Weights of a small transformer language model.
Size: vocabulary 6539, 7.61M parameters.
Training: 167M tokens, 5085 steps.
Each number is 128 + 32 x the weight over its row's rms, rounded and kept within 0 to 255. Layers, rows and columns count from 0. Numbers have three digits each. The size before them is the row's rms in percent of the matrix's.

# layer 3 MLP up, 1024x256, rms 0.108, rows 0-54, columns 0-255
091:056146116077124117147084118179129106207109119066176166095110188138072173157127119076065177054086119039114143157130117041119121165169156081088164157128162145099143136190108127066132159087138099109121136118108136109122095166121134075091168134153220147071117081136138143140145102099141114092111110088104147093093154150131145103168125148110104123179129136115094112092110094127108099139145108135120181188141135109124084136093187198147119118168170139140125165106126107133142174169106122188102127092167136096090114112136088149147111142122154087169093110119116143154128170109114109169076061177114164122175139098111162177116153118046132123086127190138143102147124128126095102099149107120141127142142126162099159056092091165117182175132126112169122132131136194106101092112127125
096:059139117151151118116129080144147104203218126143137140123153247123121120101155163187118102172144078121111108114080131099162166145124162171082113136250155098124133100087109137122098168125125136128116129135125142177111124097115172117117138125175133172133129186125148143158115057169104093122087127154125155120116172122124117172161113150094169149150157130116165137158098126118154138163146178125154118140124069121124098103174197058157106118131161125152094113147123178085133155140185176046199127103110099088124140147161097170105154083166091174087098102171127145119071181120131142137180155101110133113112129147101154129136115159159137157171091085145133112115110114102159136142135100211101127095166119091129101073183127060118158175130141187132140145133144140158102126129090200
096:157150112143097146109130132132131159135217129176061154149135093075134170115133120115100129091070070144096100190145136050139146122175098143145131129152141203152171118105171077110144126118135114147211047155125134118133134151120127159101125129117157127206153180130126066156124153183191073131161142131091170077144182093162106170083120187132177114120145127124105126151098178115150166163099113087132119108133180132144169118127087190138121122102078165121182126090132118133144145111088129112063089129082103076161104144140161118142132115129143227165149103137145141134118095150159071093147136185091172087132163094183135110132079094147144127145121113126178177120161202173159108118073141103201135104171156130157059129130147142123143134175143144138097124150118142124117107125169159
097:114083107147137165088158119127035168086162152135124059094107178186156157147101113109163176162102130123103156193103092094136092064120173139171180091104138148109135096190215108108133159145097141076145102161082110136102145148142149094151157081112140134144151071116160145133175113095136102143123186086103133155148117122131089172146051084106118111141122115073135059135114140154098163105106059093087121122087104080194130104151133127179184126154187148176082139175118124116134100133098132057143157133194140061138084053111186146137092150133139116167130099158136111110122119130054159136157103191114121105115136141156123090094090121080138146114168112128109127156141124106166122160132166112103131118133111209061148127095153127109157124088102122139169130121148125107086071135138136
103:070119110084085182073148081145103086095061115085061136161144111134122139142129134123184129137171116183150121130115160135135081120129106081116128124133078179146099133123070132144084140085094165121096146119136100158141143178125112137093159109087046126100100108156165120096136147089154145111135106131044147165139204182129100128151160111114125142134136124068122149144139077096135103113183160106124147142144127101157138195153133167157143104192210078073104148168098153168126127087117078132133159130110079127148080104131081108133124116134107126217124139100100121126138099081128144115093145209187144078114132098150096146100121062064065098201146154115130112127176121121110121146153180157093152125151191088140082080076123065115092130135132120148082146132178188146118145126114111
097:106152086140185095112131134180136186149103110124189076080069157140130109092067134171084146124125164115168093107144054069104183123136074167114140143183109127077145080110159155135089028121133117096107097154082174130118059111096095103083093133153163088121079108117092119138171157204152156153100098149086203156117106125134133125094094111139144141115180129128102183140110088119086132161189143126152093085187093104145157233164179126092164081185116095097106141128168162137144166094120129177096103133125107134108152137146128089121133122131153091135095107138144150128097154115127150104147134137068142107135177155089127119134117240115146135135155101156136129172141110160173106170122091126080099121108168090139115130209100136135104116126152122153170102118140155129124132126107167
089:114104090159130105142061162148089222080104141106128157149105087085134167098075124101164148090193178110163160096145082122152123126118163123122115024102102109118129117113066066120149135099086155130100065155172111154136154112102118121125167102148135146136085090117145046166099112118160152137112158125194125147179157081140133150109117117160115117144085059073127157140089093120084132105085121061156147095139088115102134076199184129099181126191178138111123109144118096120132134145107130102167079063182200108086109124100101088155111141183124145087113091134136113159181119124125115138068118105139117102180127122115073103132186152159138145130172130166094110064111140077144169154114118088119132121157113178160125190141117077123171110149101136126157141163141103105091112152086127
109:113154125139111144130121100151157105142116130178163137099138100130079162144149136119138141132148138112097187102207152165118121107111157114083051124143174096134097073110114141147129095107200118126103112067153120140165134199188092119081170101104080120145156127131146102148112114102148183188168113129075162127100136091173121121095155098102084167170161122115133099149104137119143218148133098091085145107147166144133218190147117165122107179103149156156131115068147145101122145161104111112124157172096176163122147153054179068103159076137154160140142118093109068178112156118092162139108126174057084107129115082161102169069206145113095065178124151088133133147133103137146153116115118096127082182096113106119128089138133078055112168135138093170164123060149155157124113157119144
089:115148114122108119124141103105134138125056119145097135115155178116162089133155161149165166152132150126114127116135147119200153124088110144128158105183146178106186080147126143098054129112114089106142135113111104097092160099096090112167107161118097092173183142130078143153051091105069125119099142119122133168121119159169104110205110085110111136189148124116101141140208101100142127077121187181123117201159098132107126117185156074121112135206068120140143100145123180114131141172094120119146139063186117129126153175159088179134151189114176189149132151171139096113104167136132139161161159091125128133136115061130102070135159135140137148117162095103131087116132117086136118126124128106141038172137137177055090095163119153059119121106176090168176099167132085212140144172143119
099:132100188149080084121105121119139124156178142133129096169099099118043169151154131112112155104178083125183085119147114144182157142140166133129069129115175182130161123156176124110094170128164139057117150144122148089162129179092116165148179101119108139140168174101163089101149131106136197085120089067098080143082129143096151139177162095066094121118127119105169143133131156118125122145103127182066101117145184114154153140129102125144190117166061124085139148106116163167175155177130126205143066135126128153157160127070072072141074151095089107203162118138180108126087066133089115104193129127130107155103140131147128163139148103098112087155082139131131155134146147141057093168092179193133160099165168096116118118176157141103138093082086129116164105119136183113150161111153111
098:212109151121124089116086156123119102084156142099130067116144119102100121171147147161157089127163200151097143122103104125163134105145132093119171162096109078136061124146193132134131083144121119155096133151194108096171157172119108132170080115193122105159150124129106102124111162168128115098188115148042104127093137114125148158142133084130155156176103155141124125161185142156108064150132118162169103147174140179141143164094132190147120095148166190241101151111119127176131149127170102118119149123145131183139147109147114132050150110132110123079120144130134171140136088155121135158116198126128159127112150174123101167145132170140146177157051109094059115152111095146120091154088152149173154161125120164049074104154107080148143064100136137151109132190103144100183087167061127
105:142083168160141235101137113086111155136185085155129161167106135195155137088055145132123087141160180103098084193117098158152071197092160169115179132154047168105156084135173117124144135191113118170078194148086163104197125117125142171079175114173145118143081161120109095138147123167183165165082125147086162131100102084135152105094141149142112151185128149104101144152129154143149118138090095138223165102091177151179145129185155111115162120152119131139196100087113132113065089117134133134174161128135169117138101143085118143166142101125121097137130117129100136110088138150088086087128162143168116098126084073163166123122153138159095154101117090158140068151089130106148111104079141183128105111150114180115159129095104117080149173083118166104119148133100126105135117137104147
106:105100139125147119146115200195119178105097115103166151083163134128159087154116126140119107098182116113173185103172073110130133134124115131112124109148088172153131106120146066151130199135110109180080185180123094098146150086136056126089133099099107128192122135161134146161124068161047098104125073080142095194156042069114108115176191154053130091166153174098149159130146182121117145155136148132163107179063081115092109171151117120160079152121182166079135064185155135101163127109164112182109117145119162152095144204144121156092165124149101131118088105176113141118109096106110147102133140179086135161163098162103138135107160177129154099153108141110162159115129142167163132123120148088094169159189145174144152113146135163138154080158128118149137109106164143141145103141127081
103:112134062132133137129146177127160167150140075088108064115162119130171093154168147062167124123104108115104104121144172058190160117106141143091090149134138126132114119090069110153124133177139166169115138137072149122095169175116099084150158153111117136131118106160079133139137128070114179124070147139071095115116106177080165131137190142171080074148178142164100205149101111110098143093171142111184173106157138115157078093103142098148100119080146103123142099121181080114102077121163077115104183126059133182175096143142087067135162108103106118069179094056136130167126114118126107148132100173088158099134176133099109128117084117105085106116167169088110126092152118149158129188123166114179102144131173174160112101130076121095116123149112099108159056115193107143146177186124137
094:169122110159092179113110185101068091116150156101079158175096100112162094101121170171121148182101126108151127112147177085118113118111116072138137092180110101110167141130160162032124065112132100136157135107117108135116097127098076158165181114188134121173126073117097129230099102136100090167097080100110096077177152121130146104165157137151109066145098153099118153069111090155118150141172146090090148139124117126114122115138136094102128113144066137132226140137066151149163124137143110139122159032131146135094123153125133135150107155124093175117091130131160114105135100165083114165183050118133158082122127146059112130127153131097131086113203109182113121137137129110108084153172141136079131068153132065125136147108137143156188096119168129108138123163143104157154121038176122
100:096136148142113160103100136090143126134180137178206163156112094151100128182133105176105148139133161049119181120153109109083121126119122096099151102139130113136155151104118115128109079144123221139110156130156126115107092137186144126031073160158103164099157129119123188173181143128099130119125145082087179113112151173141138162130140145145112129114111116168150077174070136126153149178154067099113136155121097201123072159135139145138074168187148077083168159162155121108110106144115129151156137089153130126141106074130049090126155047117139129113158137114085147112126147168165105157164176100123124095051122145049120154136117138093168134105135106188114169125083145095078120148135154030079136162159106130102123135095180105183086149172133143156193132124130115131139162081137164
098:184198150094113190119097096067170169099143176104144171143117087156182089167113098152154127154170131126128080137136117127146150179079166126209139125085148091103118116137085122088139142149138085144105140175146143148055152061173123161080204155158105129145073130113108119168147084139093141129142141057133187162112128141159125121149168117142130037141117093096142127085164132111092097132082088114094136167124084102053193069156117127140177119140138086098142101164091155162135128085117100160221189106098140143134074151134172161144135188110143156132150130148100057106212103109093146122128111121128147159141132099101168159125181116115078141129150117106092093137163134105152180153133191175117084128139106145142134097127115157166154111159132158136089158125129161093120144100132153
100:173104144087093111094108156136075126135193177169119192136160122156167101099150150104173076150110150142075087120108131168138181120145122155146127179173152113143071033127045117122141146139161107140112113168155144160115139099119130144097179141067129119129113163194140143142115135115184111186093126059107115111072112142178124141101191088143109181095102145133143126141140179187090159138121147111171145119153095068189136139110178076116122158113165187160158147122114110145129149142112145100098170145112095169110155187075173135134135139104126090103180133116192146128129089138135192069115147092083136111139128127168153136143173133159067153127062122147139052119140179104154073096136135161098202152121152155138144136154152144101132186175138136167106116152134055162095104143150145
099:136140110130184082129083141083130165119112099094102155106164118145157138143083130121123125127135109095168201198117119168137122156175126127104128122137146091166127079109151063098157124126157097098137044131121131078173134161124061103124132094124096127099135133213080117133109172201150102114150141096172108160119117124151178147103045156106117154098141078144145139088088116120198109086080122094106133140120190132165170069125142169112121106066184148094124093136136176188147107145155178119116079142185123153172152117142091109140155118128098169097117128109172196105068101067139115125148134040157097113164148108115063121109149141100157103095164165184128120132102153136167184099161127132112136121193149179143183083143173129082154187164145131106123143156146159129138146120151068
097:096060111093145113130081169130129175123136152089099083132144161114147132141172118185157184094107115167102111118055132181145143127131123125154093156108192157138138098168105108124184088147115082120091168157163171077103165138163114148121124062065145113153137096121065158141153141130153170111093181148119141169058121144115089132147088113096089137090118131153124151154176141135179146127173140117115107148079074088128221101083125131087115131078112182196108153114163145100152117109089093093168146087133196171139092133162153099072188153107110146191120207147107136202109108180146181139165106088125108148163138109127098124167164147092127092184141132159132083099161123111102131152125148121102114114133144077137126128149141142073145137151197108076109136158103135145105088048116171
100:130134146142135151168059114123110135106112108081107154192146110121129168084153107151138158175180092168121146123128084113098170121135124096141100074100081130137169098146119128142152119162078101130121038203164092179171123087068125110168068154164135094150137138089143131112172103109112123137100147134109148124134172167151177120131112117093120120119153148143114157118158109067150133122175132146153181179161086155154180199106101137113098135168121133200115121103219173139136111128121075100149177115136154112094113167109191133124082133095071075095116172089139202113099145173125139067142132149157218076117183113142109085140139143083148114111072073111177141122101107115140150138142093149111125172098146118038119146169129115118122124120191062116126121126077115138154082069164127
098:136186174145097124113115095131123126115165136118133163166125152096128098086141097101107069141129190112148218108118045160140125182124130103123084113151129056185142169124157107106180156086149121109074118161149172105095132151129123043148159140152083113156168157159105147093094174111144075106134123166107130145145111155131119158113116085150155100071086085129107132110200105106140133063111168181123149121140077110151144143137132092133155082149124172167145153185143150150126115117097172157164127132138109126144166147127105078151124140117138122137140179111022132143121167122162071110113138154153125124163093181103080179200150117085102174141122116130101061088143183146114152149141155104103141133140153182020141170100100160132184176086119132137187141115137200151111105143170156
108:155126137156176117082125060127120125146135166114141146111127168152149088155123092059135150136105136181144102131160083115213120173167075116188104166128120136143089111037134115146120121131088087071092141158089074167098078135045145117109110121181125125121099153154091077114137157138112090130203121143142133141122071133182123152158175112170129164059144169143137182100058122149087125135166134133155131110160121117079139136117136083140109118173117103119119092196111144133096106061166130128108151207075144104173160138128130089128176107162141116132123150111140059161133133085082089122184138106096168143134114141153196147150123077139123116098043183120118175056109089147139092129074082093182194144158125135140187088181139113107130113127136136142130112136157121108112133155125130
097:121091137154105122093080110111058143097098122110097114161096164143099137089187087151129194094159196137167120098169138114150168128092139194145109139187075181122196145166095152133117139199141156147184151132109164102146090128116144162126123183161134144137146144100088122164142143133141150196183153146105105160108119162082149110148125160163188100137080119185107077157163097157148085114122137095186147112089155131101153101155120170191126085123203128136122138136133136072058132103097125114145133174171063138145087078117123103129073137139124101100146143154092112120067106077072115159138139190090114162150223104136158139124173128069103095116146101076146135162113164095150145141067152161109114124187099121101102108084133108113141153126168110197159124107120183109145076126128119
102:109120103149109135115145151075083106124119128177102149089126129181143130143113181077126208187162167112128065126110169093121135173076115080159174158138143130105124163067154129193160138101162115147125103114130097143029108141115108141144187104116111123116135154098162085096121095137177142101165092122176118058136119127108058089146143100173151120177089203162107148172095155147120089123122120122131194123153182178116110154181129145119133102127111124139138148160159134134143171076041122194132100142155139213106140148137114137132139153092159131180115206123112154175120141100160115119180084105096121126140098150100149152108055202119125124129137127112151118153110136118048165091117115145141148096133152148126103122120103198159088137132164161178141093198150168176175116080136136
102:134107150059184146135084135064159174097121132108100088164129137181237174097192145165125235134131162150132099090152151138154147147129098106073118133152165150104112149118072118122145163135094124132164187118152165116124077089110119126078098132158128143140187113140134084185167181113124121099150116102101090141119088128109118139180126117108128111142080153151105121153143174164169136134129125114115093106130098138116193151104102124195088103120143066111135126137154123211163170132180106119134130152145104113142172130095104094131098094143123097126130170119059071167147140132162198144158152117104121130097187159151116108144076073133173126081135144104136098095127110121068084111106079129116091120170051129147103131124164111077098043134164195136138117074083127156133150116068114
101:112120165187151100205167148122144076160156196082145121148129154161154126138135145149199144098100133168171157055191115106157150125150082176127204174114141110131118065085178113142150122110175165112100112094073097129169109122129159130094140128073073086132095112084145130099130118093073112148126154111079165135159127118106121124157100157142172102085151140189139143117113119156103107121157070089114132100141104109095071144114117122206144104149161081124206138115143098067107161100077110099101113050163102153125163176077155109146162082140112138135104107147093124105144146087151143161141137118140161125104104099098133174111128107097090133165129152157167115162078102175123096177153091155140101112132133102117155063075155163079114099190093120133143064172051147154087165132088160
095:146089100072127108096122103143131110114078160104162120160159109087081160156133138115179077145069102144113119144159120118123136112068140145157109163107158180134061146135032160092117155180108120122140137086089097171164086119127130128093095135160150133089132059132130166128108138124141117085019121129201185095148133128081103071165093138163055127123135193124132078137127097156128170098109123164080124119134070218136170154123146147124118114113134175145094161105179132170134105153053144156081130185127074114105137100150109202164128144150151135097116170076149119145162114202155148099152129128151098118117149111089078121099120104112129130117156050125136095062075126114140119068138150129184092173151108116132130113087100090147117165143155090141104156176127173174119148134150141
110:146139132109205052127095118112097166074136120172159110127134097135136127123114104115178184104139111138125204150126141113135098102122172116135132140143141142094139107132137144072156129096073152165168030150116119164163093145119152115135143158096140123134149142084187122163118107090128137125074104145140094134167252064115172166131120063124079106114169104117100126142114143062163128134181160160170152106101133090163095105119128110105184094128109076176147095151166098142088136137076102081155143120107129119115105114196129169130122138132126112127176083194129100124141080111167184117160093137102108199182163081099107133160117173124107154109112155119169148112153122117197130126148082196085079121117157135124112117130126121049096173132156131118084110077144083108120092040111089
091:115122133097120148129103142143099131133107019126170171158172090082077124137088136130142120103153157194142118076168123141105139061119143136134043150139102120127141178127106146220114108168104163134189097145105112165131090147150088131180143159146149109146131069139137123146138150160095153096123134107106088099098107169114168116168079111096129109052108087150082131161135123117120079095090082095099120106140134142167133143142080117100100071127103104047155144130171167124172094135102146125098059136174150115121128130171106103133044129172118101152186143116085128103095159131115163084127174171097166114173176113184187153123124161124191104063188067135144084162126051120131108147117120168172094113146162119082133100146088129127075083076133167134114108163117126124109127145153166
095:167140117174115062188115164122152087145100119087165174149152149185152136161157148135091151136163156126143157194142037124136158127125126141120078140111153134129093146074198085136136131168172128090108096050130164154147059162156111130140165078143175125080088139130154165070140134182129181099084151134092104089137118117104133104149106114100150095117128136104143105154083138122154118113120153092168076169183135121107068152149114141049095142077156190139133156105187153165192134161141142110137099124142060167150118157121110110104101181063136158109093192134121163152111135107133130162181129126132135182182169100142082153180138159177093159073129101116112126095117066142125177108160174167139139150072130127095113146088136139151137106119056103161097100115144115071137128166186153
107:073140161150125104099142125154151191161097173129104102133054131151107111094146145127134101159078150139101122125152125103171136101149112157108104115168140118139162101123156091123153148119117084047103155096112180118125134133173115104110192145195152112164133134058155160192143151121143086122121150141104136122183140106125114140143152113037087207073150130187120058166102147096136118161106209115153147100140167107129095152120128172110076159101143111095175104091163128086132081115159105112087162112103174159147132072094119144162131134141130142115139077094097160142204139116121146112169104070149159194120129120113160124197128120175088092158150139128164234171124193129118140131176136118092108123137149130170110156145077141137138162131122182149080169105140150119108143124184227
097:122172152163101096137131121117118138166081138100171060145098130086136179125146124155173106107102129137147207118143113106086041157135134153139114076132107100147172132162132164176124131094135113124111110202152078166145156138108151111087136138059136086120173128115113145102125149113185142063192116086122157107132119164160151104122214162094099131134128138104132108113101117133182107114067188118096139100144125111127102193065100121146107163143118075131117077108098147051106129148133077114172178111137157134130103124143089154160130088137120170120118050095170056145134128116134135120052157128142129083132116130190141113089131121084093135138146166173067131097188104189108135198140144118104151147116153108156112054121082153130169137080121107177087181167155195076147126169148104
103:166116061143126117139113127155114137164095104087035123143154124117074176177107093138079139203188106191111082143120111215128130107172069118120140134127157082091125076126139153100163154112117159130143125184085114136165150140159125072152121202124106182150099175171084129102206125121101057087107141132139124133147120134108188143186104072163100083151174128111147158108149109117094098127111091182093101064114073118185089103094144148131163102149120102114113104080136103087129135113157076086121147101113164079125140102145119129115121122125060165117106104186118143108103201193097122084127135102145160157186128072123118102157123181125129183096110156116107090144162155102118145142138090142159130133118102136129121194119089113134179104151154135152088130141136174047100144153145104
096:085116167082149106119135118115139159072092154120095146171148178156105096133113139141094142135125126118138096122113115113124120082145123126139170131114127172184110085130134103157166144157114126103125140110126087061131142166132113188110123140154130111149173155104112074101108125149155072130133196095026110146091176193146147140136144098125142161158164171165145117111092110170116178119127089128114124073156138090126128089196156082117131082165195088182124118138106164130121079095190121154158173107141122148106114147168124102095140128133115079136083121060104053096166152093122194108070032115152177139148139125138112148137130143133135184150103121126136127163133143046148143155152148080052134049153160097126077164177158054132132136117136116092100094198181196131097126118163090
101:140192126162120186082111123094068113119158113165164094143119162154103115119135130164167118145175144131107128156106080164181083167077149184194118129107103143183128138079123115057137176123108136096096113155163086155204101066150138105135060131135125178107128120151097108108129119111122143148134117143054137131179080098128125110136160124104189124135109099148074121166143155205168098095101185164164155126150153162128120113160205084104117112150117094120088142125082088144131122132115115122114145130146106154142163092131139107165078036137128192113114153093096157131085129128125123123134117103210106169145188114142124106082075123150210122100095140107146086169102121103113115088143093136070109122097150194121154181132141103063179077121169136183100126123136132093106172086191114
092:163103162074130087101124057098171114152124150124115077142155136073106159137125132116198121139138112151168140174118132124140193146164125088130172159096129107132081158138144098051123117078101187131099127150146106123091179116113183172176113134111165137147142115121220138088123115147109127133169106085168143110178087178124170127129049147141173139177120132105137119141179154106130144134097123064138109156117123086186045106134113107156149127131143114128155088128124102092178133132168108082143108146079101114064129133141133137128081156128138191196138085096135105130125089106107144130101144162148151126081114188117019122140126120131138111109117146114187119140185121136122117088122095134069098111200168125143130095108129079183048108148070164073139079167113161167106104104084071
100:114143133115109126144120149094155099139061109166139171117098129118100151164122091175154107152093117209105120168169115130123103140149072090094103128064183125152160178072125107138103176115144073164130178070074152162170114099135102086098090108142135134143094172176051169135152156174116087077144083162153141073117138110136092061149139161167163108091166101146121158115087097132104074116160161123146191133134137120089108166161144110125114128093129036096142094133071124020121132088133137119137174120144152109126119093130183189110135113117112091109112126168145132099122206146176166137140111131087101173157094144084163123137167138096141088145123115124095094116101101110139181172220120125129126129070088065118169119106176096115139112152151172136081114071151135114106134117171119
102:075103142110113172186153118153137167116141117175089083120113138164153180132119131104100155112141088120100121154078142113163125061145171121116107146167139162108169222120085134149142073115085151140129089161078075123081100126137105161088150133129078147094085181171069126140123135139160173142089142119184134075147163182114150130134123075128055109147119222113070161093151057141180090088183181100111148170148072119115135140181122174117124120110124161093166128081153119113135134119074181098147171158113149092130145159117160095163088143155061171141093195151103068133139168153139139143145127103082161124086162115085180156119160159136071075119111145139123152099082170116102160144112104079092139124146135127178132156083132084103074165166115145103086163110120133152122164127125123
094:073141124091170135153146150140192089152126140172175167128143126103102074119115114107126140152150119147062178066116190135120128109092131090139160100085162154123105147144155131144095172122155123145112116073106171132120117154105113145141118124054157149106121086118169152115098136096130069164078121127142138149145082114109185155105181124117111152184138137121102155136131105087076138072128188098088151180118180178132106128082112134127091126116084163122134192130174228169119088138117092132174118131103121089067153101136157148082142078133147058166082066115088083126141107140113091118164091195121145137128158150142141102121145108080090117166081148160173224091108110158024073138161097113123122140128165106138133105129095153142171136167157061119139138062085112128094170119123118
100:104165058139077150120171144106144117134116188120109132170076135139152082154087135137129100114105135160130132131121114188121111149150129138169131112157087096119127145131139117164130132077107107040124169131093177152132144111146138104118186047106211084141131102136097052091109161064103093088081203122072160115093103090117128162120175127195096169043094103131104115100099157080121203138171124142154132117148113139118148114172118087115182169083174105158110099174148141141134151144131135136141197135079143121138147113122158078108081109127156103078121103071111073088115128105061114154141137108126117097157121102139129162075146176192144151114128064120160133089154154129140114154113137105112133163135189115049071127103105099153155123114125062132110120140176162126203133123071123
100:102165134104120098131052105194138142094129102146098144196138121084150206113107134172140179136176141091133137131143120095144120181118115136122097119177069095191111122178158157108168126070141123074160092151170112113109130121147077113203156098142127100162157108102101124174096121118201128151175110157150128074196108127109088154193093140107146086075184147097175111149115117139130128083131140160079120148139134145159167168142076135159071141128152151122116090095065091119126146146129173125120136088177105144134170120152101081111087119100087109120175098109137093135093117150119117131168175149147175097207095107103150133137063052139085108137132156141143179154143124117134089119117111147081035129163071122172117107116125129157165141137047128105175166105194153136087111163125134
105:147143115091115128134074063174147139051183140145098080127162093127080111143095129103080203166108168134125145134106086137169053140130185112091139138131160174101167157153096161111142180104129072078126109129118097146144120204200132160148162110121102105146191118115135137120138163147111112115112155093100090122068133147103124140143103147121135062053113110145084088154119090107156166071140138103133163110124168153113066134171121076128153146106104098124115139157132106132135062073157042187154164153168138099100089100122168123068148105098156151169095138148109116099166103160058089137124184207094150133119066110120092174152158117099135144152147168129105168113098177157136204138143132149142088123124112122077090114113145194118120192181154139130118150123120121165094127149132117
098:107095156105085157125171145139140189178133129120134104114149158128158171177142105095138120018181106090110112115095132124137123153180175122110105096058131163114138126154103156144140123114146132068210146139154139112116140148138175102137102116085129115110121116118159139162121080090127136122104143136106164168098119129057151129126114128097178145145123105109090108117124104073045162134128187128153075120127130092155046127131077088108091172188110141172181118081143121140086154122158114131181069133092158105152140124105106115078137128072146128103132139111111170166121131122106138157200083081152159110107046161142122138101136124081099142126104121181065057079152119176110145082161155162143126151218091111107173165136153100114107183134070206148148142147120133166113110188139080
106:152142118045059102130103140106147078187074129120112091120099189108152103094080132081060131120080183104151081125150186161124092121110108183191144182103161137152155119142148120139131072130109119172161161091130126098143190125114162097107147087137107079121145127091133119178150089067160156092149130117100115177163064097153086060088202117156124072138131107112130164121130164151172109138170083124096119078069093182116095170134141149168155117128121127116149144150184126082105143149164170089080130129083049141072109166152158136147148149163112127179127136174147132158137106098155150149093132147106106156158136167090097120093132074131158129105125115116079147050159127093160136183212147083153109121132134057079105130154091114101120158164120122103160131131154104127127116143151153
095:078083144128116112116129111203098144155157069122133140107149113116186103125087100149142114167122075140073085157139087093095140151180132217125123143125107117150116160100172138137129127093144122133036123160129108095071134158125138112088171124157133090131090092127149096149134232129103128162153131119152137146133157125172079121110125146203111100098143111106138185160144085123115101111184155147144144132136142169112087067179132141117130170115194157155095081199173190181151106070130114122184114112127099138126126143162127166122104158137084104122114104099133107110118097112090085164114164104112085104142130091137157154144085109144112184065116113205136116154124159109105213131130107139116138100139084140134113064135163139108131169082098094109082121147089238166203175139122123
098:128150125167156116185092122161175070117191159094157132155099087073115098147146108121184152142090120147064131153095121137143115127180116095118171165117098140148130076127074146205163139116140124109112093161185108121132126130120122134163081158166089150122176110130075114116105069112135148149143100193091171104151067145131169197136078147153147124131143101158132196096122138071127116081105194118144105100154196112086111132120147120142162128143129123102167141159086115105082148115113156106154165081126125115167080125042132114183124132141103169089104148186089050196066124137142101161103158149151140157125159164086167173168144101094127118152095102128148138121153068080121105125141079113106091120097095151168154150124115143172138082127136139133157024133192087117159117108069094
103:048121106095175120134155167162095164078137148171136148147081080103126064135154164157139192105130127106088136089156089132183053169138116152139110145127119175119167190128064076099147133198123147131159160101125134174134105112143146145184139121118081189103125139158157186101091124174106164158068134130152113118157170148112125116105169128185087093101066090090095148151126096148121068138119053132085160148158125153111184148130114149096119146113043160143135153082108134099148153142128103097086135178159121161085122109082104146119088107063136106147161198106142134143127092136061154172118123113134128134109183064151173132151110157188119104114154056134141079126084150162101100114142111144150148122132100098163105130149136110197151074129167151180076112165150082121154134094155125
096:116157143144194159150168109111160118116188124123137131077163178101148149130092122141120080156129182124090117114123073109143139135082146126147120092150116171162176133165097082097129128133148140121092169104107143145121111192147119103154112134088131133161184113096091074127149141145152115152072138149113176157096100080045148110097158098181195130046134156119109150151107119144134094160101070092136164150159142112147101110166134041161122104071183116190105137162077117116081065138191124163122142113162118080104120105105091146073167126133187092119124078147092180148148152128097133087160179138163138130173108191138124087145126115138144110187189171144143124095151155149056102074057123138167107124142117087085149095128154111159148090104147094175064134167094130081177124136179150
100:143058118127135152106101150195119185125125095123141155118110139150111131106120105152148141114062128123151108119150107110048127080115091151107142113075115170147106132115144045134172151145057112129102112190114158110088109108120149116113112118209135130098137135110165193138126143137074169098139125106146145071143157106098088123171107180179120154154121142164123130058123152133095098125142076123104049115112145137107155176084170114109119140151079212129159123065057059070103143141127135149091108126123131165108133202130108086151189119147117189110053162122094091105078139103163115128098181125141120122175088115115164124160132184119093091118138088176178154144098077168105127130091134091189144193128175129140137177159107139089120106111101149078154154178104144125108120156126063
087:116124084184142153120132130101164173099089093148121147132133105164122120152128166115155095137107059152150102169147090095106125142167175151122125153202158113130099082172132141148143122124177090119137179157143178100096087158103160126103117057131132136216180109089125128100086144127128160091141186081137097154122125163135162144160117138132064125151170142099101085142136115108133167152171061128153079095091168136137091056127091136108175100127152061170112076155163111148155183141134155096189139160124128067166128134120078135089144114135157141139076206130139142090177122150126134175095131128169129112108148142130093136154128186091154058101102098121114126090147134123116105138111183052203142058119173170151117148157123135194131185150105118106045121131131124112131206184149141
094:150187151185156099128126142136125087126151141170102082117117120084113118132113152112062127082114120189127214206155164128101174138092144186078119161138155133105120097110140129160120146094095122112118132142137111138077156146119112159088179103083176126108150101094075134146122098198111135087130124124118083194110114130155122176126192155056094091094098148162000146128033170154097135091112158179084140169104167124114125073098158129083110165100144135098068161154156134108124162157124063181116159153096130100112135141118082130160156142138088161104226096140123146161164130122120149199138162131175136097117184106134089111142117170119116093151113149112146114100122119149139110112163163111132125125096170128128086151140127132122105137162172115122145056131152171094073085092148121
099:168136144208134147128126191116163164128159157187125124116159180076106066187150153124102093077116139101077118086091189107173158097191131177157120157120123153115156129153166111153118081157156103168101108120167131105158130158117155125114134157124154100146140121180164115125118103116184133129133123171126202123154110163197119122154111123151168103126109136185127104148193125126105100143140156049138136118105090079145175127154157167134110078172122100112140171145134147114145159149133114099138090161148133126120088143174174141141060138124148127142069107167068113064121099142162174158108128112165102133165136116049122116138184180141160085109145086154158114144142138051103127110121134161062072161116130152083152144145147151124058177087129172117086142083121088129061065162212126
101:090159189136140082126146088101143147125120121152146098182084109156134189165101116069143101125165139150088128187100141177131153108141141186123136112107160136190141095209151138141114138102180147103070114127117091104084211174136089047124076091105137098129156153107118130183107117117133107163127136148162134190101066115121107107131131186158144100143142068090119117219102165091191174051119176129100143168179170126112134127133129095081153128157153143088158135118118144048138177143178148087137105197128181116114059106086191108156164158108125137134137099129074117195120126091179141153113104152133159100166091113160180149113133112166091114145115127118169143113099084150138095111127136136175078136111133122160155124129150152128172101115165135137134098120139145061202123110141149
096:149150179130165121134118147120121122103143180135094145117168117142124156137100074172120148166147115077157181155106155124139140054133124078164160140116092130157079239163131126108124093136152147032137105188115070139124170143194137147084080086130105077164096089165110121107155162136118102188126137114148144121096138147100113076155157100129150156159143126126055131103139164132154162070104114157102155182165229120153120105082194117131122153096174131149146156104081115140096062149144117057153205066111180147109115114170101128094126122161112148144126112097082082156177093176134081156122122197150114130201156128117155132130163107108088097091113136135124173128066096115140091094105151164184168124140116119117166110134185134128147127134130155088170140087101133096111159109134132